From a checkpoint of a small transformer trained on Wikipedia.
Size: 9 layers, width 64, 2 heads of 32, MLP 192 GeGLU, vocabulary 3300, 0.692M parameters.
Architecture: LayerNorm before each block, no biases in attention or MLP.
Training: a variant of Muon for these matrices, 109M tokens.
Each number is 128 + 32 x the weight over its row's rms, rounded and kept within 0 to 255. Layers, rows and columns count from 0. Numbers have three digits each. The size before them is the row's rms in percent of the matrix's.

# layer 2 MLP down, 64x192, rms 0.125, rows 0-63, columns 0-95
107:170166149142204102185134138128117146114119109042141189112152133093160164112108134143109138099129170119157067116161144166120181134124117147081164126111123105193174119177103158138154103073093140131119122125164093162093137129192133118165149156121131101077102099152130132130138157136103121152
107:092132127196151147139113130163115113128122191172146102132196143064145157153120123167103096180120163102170047108135131151124131086167142096123115017142140074151087206061100103135107106184150123127129130091120139138147167129158112115079120079114122170135162093079152071107145137043120152146
104:072136116140102150086146169165174193110136093121167124099106107140140116178161151128193137093170160144110125075132109106073058091170148157182099109112114119105047104071110064141160141133134118135205118143158110118079135127141085121065111090134063141116116143099088221163094109161136094125
108:132094138120168132158145166114127159151197142098126093157091080142180102071124124164134115175137101100092207132147126144080097090101113144095126144153118146127148138142138158128120135137174121127092055133154156081168120125118118143123169102117100147153109145198117111150174073123108075169
102:171161110163120107165133140154118076082124089132113123174160124195087105173103095072131142142136138123096130136137112119124075107142159174112139114115128116112155133181094124178123118136148120127199185055107118187059127127085148141128115087120120098090067129103116091049167195123096157092
095:128127111100088082074083187091113099149112153161173127121106161089081077086155103136128177083131175142185206112075124119162090130111099098097133120156132130122083102138169122075090052145153108132109091140151167086121119126081171139143104091138135106125131055104094109168097147162159117163
111:165073089154080146082087108128108095114174120197126096115111111084141128142142111078141162120154050172117170132115097109129062159168199131189081127170128125160138099150157113102133180111101148129117116132076096122126128125086143107115126075165128117107169137112112068103128112180181075124
095:157127140139090111133175125143109161174082147169150105145134114140128104185134150142175181138145132094163079180171126196089106096153129142151156065181121033091175108102125144135107071174134103130093152162109100120131115127088159143084131158132137101114130111073120103095102168104117113085
091:155129123086107089149159156145162132119111097154094108105137151109147080170117142140125165138169162139142103167145085159072179068097123049088079137126137102111138114117136178095160163129126100119139078176156163138163153131133120122175179169096156136178204133134130169118144162142192127129
105:052116129067193091165100167114124121178103153081170127086069146101110129100121122145138118134124100072132105176126146151119087150133126159065042162090142139098170099094176072153148103102139072128156121095117128082111118127110153140125132189156127149147064112127128098110140107109096110120
098:196183117069149153131120147125157066093127156148160144089064128123106169090187137111123080119154152119107068150103156099175107073051142178108160111088115145161150173139147110170130086074162104135094082102125093101182102127140143127099167081131100169118086166101143142146090171139063101145
088:177166147112135133157114063085170111132148131128114128094107146160174108067118135110120119088172103136117177187089091065147162159079130171069144106162143127116114134122102135164069102224071142128055102091096178138197148128171114132139165096156144118139097145119070175117142121095083116120
099:138193063165150129099121097100136133090115054175143124133126149161090136147135163187149057092150143126124180156161110099146093176121121110163117180158126154102152110054159052083164140106174132130143127146121121128110130127141130079163157078139130164142127173085159147122132090192121156171
096:148167136134150137224113117160161109087124099096089131085174113142146157109120126181110114152089164120095109189125118171214124083149127097153071105087127166169133082166109159172185164038130122130157157114171119132130147125121088116194067141082115137151127180152174120208162162122170114140
094:143194096084120125142062161136107083109083145091073113112104134158141107134097130165172072137133152156124130144116119094130148154155138071148169111086127077070152100113138143125091123031151135128135131117163147133104092129168096135113146111143139106220116075127130122083132117144120139080
095:146106144110126144090146128085144139087154133075130191089207117144130158211135141121092138132144122174085129147101115095125127099120102185125119112152121192140142196097120099136141169092218120127131159148144128135124129126104179110144144082135089119159112138080116207178147086127117157111
094:172130149130122160182114121175128160140078120145166132135151060062148157095148138142110154080096142117140190114143112090159126151145146110154096154109131115138159173139135125149118130137101176123105170122109093165169071130161089073157070127107112160102149132080104123150098148126190193105
104:152106127156100126041105140110117134074154159118161092138127182161093094128118111116131155175155143120155190159103121125141122117169116110117081147138130170086112118162137055189142161141130155128134144124143112089169192131129091139171210108085098162127118125133155143120088056121182174144
112:122124135180084144053096109168122074130143099080091166122125162127121132088130099128077096125084093194195116110077136092069106141085146176068118131181119143097108100148197118159155100132135146125112108110163203139117098124164058144120079126161075136088058120061117086138144141123106188140
123:094143142117173142176055129085098106140092143126139132185124129146129161139104137151080140152123115084142092119136135068172175127148132124178120116110137107110112171138088157089112157093086146126190172151132107109071182130227060089115111165143078177120142168153174144159107098113177132148
103:075166114065184077105170171146088095081155131141097154133088140118038147120144131131149080147172117133130055201096076169079129133124111112150136156094154100162088146116131170091086209087175133127127095117106168213120071130143151123093156145178146148151136119190139121163151133102162130104
097:134039141117141142157125082133165133106088190095093048133141147120202082094106099113192102081126142102141141138128082187150138173159171095109149111136124131120149087080136152116130162168158201128070149147135166141169117126124140108149165084136132149119135114161119159134093160168140165161
092:111098167118102105150147022136076150098104125144068098146091093162128120148156096181141143173152126107122142135077104114126069131151141133151123167087128169108139090184178145114129104049137097128097142112073098100077091130141141129092124145104117135130151180158117154114139191142092093092
111:161099092137135177119121111098094133178126120145146106072089110113104107096144141151112159105129110058178084197123107138114133106096163132118111108106123117165166127234104115190109134139094124130154099143132110127124071128053052112157056161165160104163186127114087144158078094103077116183
102:141151115119161173140103134124071151083159129109143138119112168168113153124098110134083097087091126136138082099140150139112178082119134129123212124074122195155158101151105150171133127092187119127104062148153068093132155131180174133134190161123129096158124175091169162127113155097110148141
102:129152191159108101154100135129092185172155107135164145074107125107113083113138123077095159127085101164110188118105081139119135116144147137121087125121130100103120096155123174103075152095121175125142140214085101136117110129096182155135112194173146099106207072150107153122071093087151150084
100:161115157125119122140145163178130135109106103151114139126148107153090065088106093091197084129117073195100187120123084182119081146065155093135182085131123191107122109093090080156139163125153122141130130168089147074079097127107156180105148059148093120092096117137111122167099151124097161129
096:085113070135090125087113080113133134098142134143050076118125118125198104118135141097185150102109173108181109060102038057139173183073122144146164092114124112129142110132146127112131115151145073133103111091145156124097079129148131129117149125132154121102087137192068140166107120072147106111
094:141093138069132160186147178142112131137143135132144153180156119106109112112133072145083055137110191102189109134126145132166164205129132154144169122162148102118101195186160162064176140121130108128166091154110170134070098126171134131166128141146090157163097122100183132102167138155168137103
105:087146120172120115142184099120140135166180096146118153136144143169119168166129129129199129160158157140100213160148132125172089089110147066142128072136122184165110064112140103136126136154163101130175075103128155106149141128114171103109168163071104120109176134118142166123157097147132107145
098:134105139174075154118175147089133088185211120179100165117177087141057152112132092096076139180087138141075191099138157111145183124121112086080107192102105104086154121128074064124085158149088176131115088162124160152129097125148073191104130139128074130118135142131155140120127101174135090149
103:129095136137167057165144169094164160114095115093114169163127186090158153098130151130113150174111077124143133144127137132137161179177136179154122122177133124153162174066082180143190153100119120126170128129126141099045101128132109069109152239123164117109154130114138113163135177116073140158
096:146157095099079117201146149125095184151133129181088129119161100166093125098116109074106149115158081141109216122135174135149144145099083130158172178070125115088128142134148161085143191203114129127189100090087092121124097130126075095107093192129127118151085123163123145161154182100132122097
095:147169106196115144098140160132143167099120156119116099122131071140156136100137150150133103092165202181145099107155090142105136142124139076133159140160108173159147093128134141128069120115138133125148119108112167130144156129141125168148125072111141118098192123086088118106144116064146074154
110:159115137149158170128143132113160149091088180153146112123116105123172065138145113162140151121092095096069056177127153197094214175117139076111108124075141130095190154161130173126155175137121126118102150220070092113128137124138141123140092173162150145136154134131131122111147146148113131062
097:172120123103162130062133099168124170152137177143100143157129189024162105124109095126099232133142136169179109123168145124148074068151160143129148101061139111149140126163151061126129086163112143128213133112099122183133150124089169107150102084149140091116113171119185141102136174117194182130
089:119113138180096105095163170117122083190142133148127124179136143111067150072121118078069184106086129155130209137161129082167127160019092136166138120103115124130102084151125118148094195159106164127094098157093144103176116122132115177102108146104146071159151130159143143132104071121158082163
098:174109126138138095137128079111081137171139183074094203080173134113138118145120138059122151129205175133145118023090116156128144136111160127116151144166129144125153086098146157136103116104158127126105123098118131156150067128043117101081063111120131189103137148078147126070110118144069132084
092:174175101102086119104061106199181099162025187087174110153098186162122177156130138135101130171136116125161112162208139121149161131113172141124179213111119085084119128125117167121103109160133110129115177155157095151154140128087117118127095150096156101150154087093137133096147180053147170127
100:087146161172139146113120160141163126122097179134152105145181145199135119114130140129154150136135146133126164078157181123133133124120128105139152143092139112116071105107143111087167102167123184127140161164100121168112160129137173144079160150118088155051148093120206160122094119072114137108
100:144092123093183148149127104085109128148118121138129207138089107150157149134132137167146108180112137101166139106131139216138132107225106070111125150145135070132133132116146121160148109064119098128107136071147113170131117125084110106139047147156124189170115101086100097122142137173096068143
095:080139174119144137147160126118150154126149121148152176063086121120074131180117163149107098139113109144155181086098145154188086157095187115143162092104117145172188126101054028092136094121170125126168099144100089078156171129176159054127152107125131113119129210184088144142137089111100083183
109:087148115127082108133117111173098125127183135077109113167148166122100129122121134112086187158137149107130162111172107095105128131161118144134078203180110166080102159127121095150154160235161073130127166127171158157135141129149138128148122067127162114184124103098148126149109112125149104143
100:138095165129152138162130078093139100153119103096134125186118112132108133131147154162129142165134116127121111124117167116098116122083073151107140146165125141130113142148187120124136089102037147122086156104211123137106207126077140113171099154098159145101133106149122134115249132108136193092
101:098114193102103129111105191115100205088138070153115101142210209145143198117125112103150112065089106086147130168140157086123208185118132175099128101139121142207148121108158126170128153142118113125108132141112139117182154129141125123143157130086146103127135191171117115133185144165096086113
121:129127108144091115100142130151140095170107074162144099119152156117050138166172141132151151150129131184086149101065054113086092150159098090104141147156123124117108119130153131140067149211074124128072126109108139140133105127000136160121147102127112136114127122216093141109072105126094119082
106:073095115140155110116110149152116148178091088132096172107114110102130147075107074099113104121105124109096150144142198185130155086151077204134137114126135145151106102099137103036133126129101161126141152095134152148102117127123137088136144177060134097129168079131144112156111122149126092150
094:171156111095078131003185136176131136149133127126087128124122161119083155144133138080074140174133111121098118172078080082163075105122134148095152093120128179116112134038141117107123107139166181127100139108109164122146156124138103156130104046123105114105112101092141110158129143148198157134
089:082187146057151154154126110065198139108147110089143189150116137162048135104136127137080170135092117146098162089116128105127036078119105129155155168125132114128110082104080153133122144149066135128124131066114061137091171131127141145142183140058152124126146144107097131143169084134128145127
104:135109101116126131120149104145124082198175199122123135113111119125213156143115123135161120172185120105138129149170168172103136072137174146132175120142144115051090090115122158108141110128081094131120128075189113151148155131182097139107054181106132162131104154111188128129145112198135151173
096:110094110186140157123127096162177110083110106112168076128132083105192071158129157127209127149105141129146112113202192130134109148139107094135122140142124130149128197148161076087167145105151091131175147210089085110133142127126145100149105117148159147148088132164136138106115197125167143136
092:119077138081087127084115110170097109080128120125113094144138063130143117131170178141174177053159150167110118107128194156128153171127116177117063168155125129168121089091114153128102099128091102126074142089105203129087206130107094075152117128109152074168135149148093127081064092117140114136
089:104125090138161130107168140077104135166132151173123171119133152094173096159118141120204134115127077159164123145134204157135123133159101097069125089129120155142215157151070140081098073090133099128146140119176103145146077126117109115150154148161215116112125151106151102102134101100149065059
098:091111126144093148061135077115177078131134071118179119075070139135105145083100148080159057116166128140098128142134077127160175178192149101148066115117131127118111168107114172098104104161080159125147103103162136127111160134098087143138134103176117121114114115181095131175141108129144140127
082:153143134114110137102134185132150193160140157080130104067100084115121114136140115124114111193155144167101138134101171115101118068107064190139130116135119140118209164171080146153153123147097200134095135119098134085152179131094121141124065072047112113153146095173164111158107122176103060120
102:120122132139133158158114113042161110174082088185157102102116136126073087176113141140141098064088131145117129091106114083110128112093150140141146117121140142120084168156123152117167152132113179131124138124153157097095113130116169132090154212125143136152133116165075135080198147142124135160
096:045146182099138118193135093110147168139140118122110133127159136161188124158134124043101121072093066111061084122189158101179216140109100106107127153156145117142131132145106107188116166151116098127099124147175112109076131130135139158084165133103194113034176095180165116136132150092096105111
109:080054124158143151126161107126101122097120084152099118168136107166238172055123138192147125098136105059138098076141181097101140177145106109137110067192127130186111156103127111147165094118169106121111162142149088181122155132204144137182076103159061206146119163160098133072107110143132184125
102:118162139128126131115171121163149135089126180068154129110169135110206139130079107124133111152105148042116108165156155166118097130150088135184070184139142078108103105113101135105177122119159074138191179142116119093182129130158117142062147095112176075072151111131130090140133127116128145142
112:112108109112147108169129109161163163108141162108173088177116119129086165158143118157104051137103130157125102112090120111109163151164067105084100119153129125034146112120160188140139088110158101129123114177203095132191103128136140185109111182095117112148140149156157111154136122163117124122
095:131165137159086083102127153136070112092113126098131154135121099171110121144142179107114184074144056114113109129128096116120110113071144133137092118141123142192128169139170122143063132172119131126099129162127126101119088126099156174127096085149120111157042149037102079088117114136106086132
090:173170112161136131112173216138098080093114131133096166208103163107115162153144131100108067103140111148167140090107125137146136122117134127173176160060143103118060126106101098156083153137149158125104118104112188069193126126148082114160167106089148126116071072125156134124070142137111105095
090:130133171103122147166048101088129140139124126142136118129129099163144136139122104200125127115059139123134068065034151156095119063191131149160165123112111157132092184165089156124167131051064113125117151120135125185090109130176200190153140128206137116116101126148179090124135097100087159146
102:161125079078138088140079134110119109118131107115096082131155063059125094150107158150096119101139150093083032128127122120138129111096124132102094199111120097180056153168154157101086093120091158129119160092058122129153110132160161160138202134222127108166119120098065122084091130147155189153